config.toml
num_hidden_layers = 15
hidden_size = 160
num_attention_heads = 5
num_key_value_heads = 5
head_dim = 32
intermediate_size = 640
vocab_size = 2048
hidden_act = "gelu"
norm = "layernorm"
norm_place = "pre"
norm_eps = 1e-05
positions = "rope"
rope_theta = 10000.0
rope_fraction = 0.25
qk_norm = true
attn_scale = 0.177
bias = "all"
tie_word_embeddings = false
parallel_block = true
init = "orth"
init_std_qkv = 0.052
init_std_o = 0.0
init_std_up = 0.052
init_std_down = 0.0
optimizer = "laprop"
learning_rate = 0.00284
lr_mult_qkv = 0.5
beta1 = 0.9
beta2 = 0.99
lr_head = 0.00507
warmup_steps = 524
schedule = "wsd"
decay_fraction = 0.64
decay_shape = "linear"
final_lr_fraction = 0.1
batch_tokens = 32768
max_seq_len = 1024
doc_mask = true
train_tokens = 213000000
max_steps = 6501
dataset = "wikipedia_en"
Each number is 500 + 50 x the weight over the matrix's rms, rounded and kept within 0 to 999. Layers, rows and columns count from 0. Numbers have three digits each.

# layer 2 MLP up, 640x160, rms 0.119, rows 426-459, columns 120-159
485560577461408468568436516492553513490460516443475522440493426463539564560563522461519510550456511457468471507533566488
474571531451396497525508535487464389425499446497413447522526496501525462475543424523393517369482582500521529464430494383
496568534552492482517513549435561501453458497484505489527583502486564494542594507340541553486452506477507480439451524496
500460530406484511478531481530573526431403500501541525462490489554524500527507449509488552476433486464412552499455602495
533527543467484476491503583503417581488463503581536571452518595582465459607550454437501488496437452497415591462491496476
480492471496455483559485572439545510499462549565500564497443465576545484541527517416587530454495507412469530533471522503
476556503482481511526435537522507529472519448529482493462493447524459425576518519545482521531551435494485450450479518502
436635518369474481523571544520417427525463404450569443525508398506521488563504456519508535436509568528441572502411498424
472456522464478471550531527459554391414403497523473504556526483462556518510530473504492547525511492507472511474493551516
425521554471520425544554476490540562481430465547501535580529548530585510597559535482505656507511570467400513437432480499
474539548411435482465468543568502492536469537493536585498492475514475560526503426433514535497537534406470494543451534530
452567550459416421578413522494477535498457554496591440524473480405522509519493505520462473404509562513574541522470463567
484460530532478460511549482476544551492451525494479550431512583463511493472555605477423528481385534415494555554364470537
537524608456516471469537475494452536586426516564497439449479517502515523514504459537555536493387527440509566495484493567
496484424474369492471447433467506461436478472448554481535542418579577528493593545454401524458563443525509507461509512438
512434501526482471576547453462453467462537476396510424534558473542497541576500501514555524535475453391418545510402426373
505546485486471485407508538488463487493507548507506463466614532541511494590488490467532489471452535469457561533476466449
452501551486396499473559478485459496421534400451527575551593566395547578587561581443598537536549520492464438477502542457
528447528550502517607559569378506516476475522496516516498477492526571506517456562428572515517408523430465485512498469486
390510501540451506497484513433497532473540454467502558575510462506455506572493432491522526437549503501513585495449535495
514526543492462484521535545571538477519461561562410500532511573490480444520435470465536534581471451428439485500433549491
422603660522434464482594604536492424550445518388505565434484478553512549608408539419449628544582542514385551448492583544
448548524446509458477536539478585532487534457551435557441488479502558508489591474488488526428487514530467586484480545508
459543554473451483542468572530507561542514524433479534462465586541521521495507503565546505499502540492430549502380568484
427521600589496464467540582499465509488565480464542463529557463483463517455466466477481533497530526536567432453522517506
454511489558496449556478543510489487380489571424522523434519483468502496510522424506468543411518543479528540464513562463
426506491467411520451462542599470496479448533474521569553562499522436494552517509502471510499546433473485448477553544368
525546611511501414576496555539486516548483509454435577501519492465564519529492565465527582467457594490474469500509553534
539432486556494524509465551552519564564454491515419576477557488523468382564449541524537549448480572441520505455467490455
421555478558524457516472609531470471413561516469549493535477494511484583426440482474473507531533455403540518510471527448
371547521448401471498502558602450502532476470443541492414410547592552444494511568465474496465522594514438598458501493496
465397563557533466522610514504461595512515606497466538504506569502496514587576496467485521434487521462466508523510491501
478498422485469468405454534531482492483577459533434561481469549543497389493517456519439530472580494457451499506483455460
383428485423444421512479494460565562473568532482499623547556514506435558505506465512419487561574435506452496515510549452
# layer 2 MLP down (transposed), 640x160, rms 0.102, rows 426-459, columns 120-159
502492526573488561523577511464428510424491641506482543509491540445471494542475469431547464447463570571448532424417532551
533454514539554448579451457580481440495503484445494455520524542451398448530513589432563560495464520536455546442534393463
563499477421486444441445478530551483522452433507436513453532447452499538480420491456520510418547549482516544431505524473
522447489547506453519531526489479468530563513479468429455484505508450542498491558483475406537514553479408460494543431576
509468464466484462448511495503477440504568497465483576564581500537437459521399524593450526421546452455561485419458517495
588491553504581477415513523422444458497621476485421487434488474438530456543507498569574431576538521513414533409459476516
506479502574502593477504505479503491541512449546476491531548509491493480423443478469521465525463589527435550497536478502
545535446396503304510488504436544505529487412448404499520518514541557530501612524497509513486522469472487560386594487505
433551444457560621455567459426524573576539421498421540446456481510485422542522432506455553419483572485500473535500495534
603435515511540548505492525432526472547597406504461441492489519542460497469506488405544437480533519492505459540480404477
546379465553506559558592486450532522489439470520460516545498470576493513481449457578517485550479553479466554413506440576
461496538529463538500470555497498567563509552523548535488542400454474514461451587500536581485511514639503489556453479509
484479472476564463493449385467443511491589506480486593532516402461528551426477558522597500507555476476443473417594569477
526466414558531515548499509596481507519526491560579530507534486493503508462557482547513533481562391548529548568525433573
523533626562540542535512516508537540576519560464437544520491535484459518456451466482446497591478523560440451419549527557
481519479526422548519478510434529534515496538498394550473473462453484547439550515500492483489550448537552463516499553554
497476480449484675513519532472502463556483611510505487443557492469542528477546566469542445572524443479536534571496549565
470395543550631390484359533427442546514512579413506479573501505559446578597601443488442576458515517373474588467464524477
539555476496508590489450451537538473491547484532487479537500584482528460503548495589457416497562497571478518584567476490
360519540584468382579465488421491397491540423491544517492528552578580534527461542498515503435542526565486559528503448507
587545576620500415610483486503544547519581612463550534516443530532504587479541454511474527506499526476431494553492498436
477542523540454485532552465495473430477410541498419512492482492588578571459464484471526471550435471553564613455586556494
428548495440500368517522560477528467523465531434448589586532548461567526482661494527466549550460550470476510405477504531
492456479505450467578466481446439466477510550468472563472517488516582488452504436397443502498471574455549535439485452541
527485481585550424533572546435524545508494458495509459466588482528511467474525562498573449526530439455464514471557470542
519549441461472534514499483566557542445556564473511535537457461505497494450572458506474515457537511388494461345467462382
532516530565547515488531499428532502503536488510465500493443480408513527440461507457535485487502546470533515481435523567
544569519531465554518518584577502429508501455602563455493499470521433456483533605510580514526505488509390566518508427466
545394522509536463566545479513433522473468559421570374589490436470504561548477573437545640500648517503540477555391543501
467479480512415496469456511420540522509503590501467527479500527453470441549507580574544549501479533395510460542449581431
506530406552488393506425534332460494529480435502460492553477478508517530537596469396523637602471506469576519392509484481
475547461399532448469451377495513389459585369565526507547481444531414564477467505474559485494542471591472552466426503499
538451509529500507635550418596409583515556599402498463533505364539471591529426516491579566543426534521516476539458499496
382514452404459489514483524540653335444496468496500528382443463452450662398613572473514568559556532528487353471524612529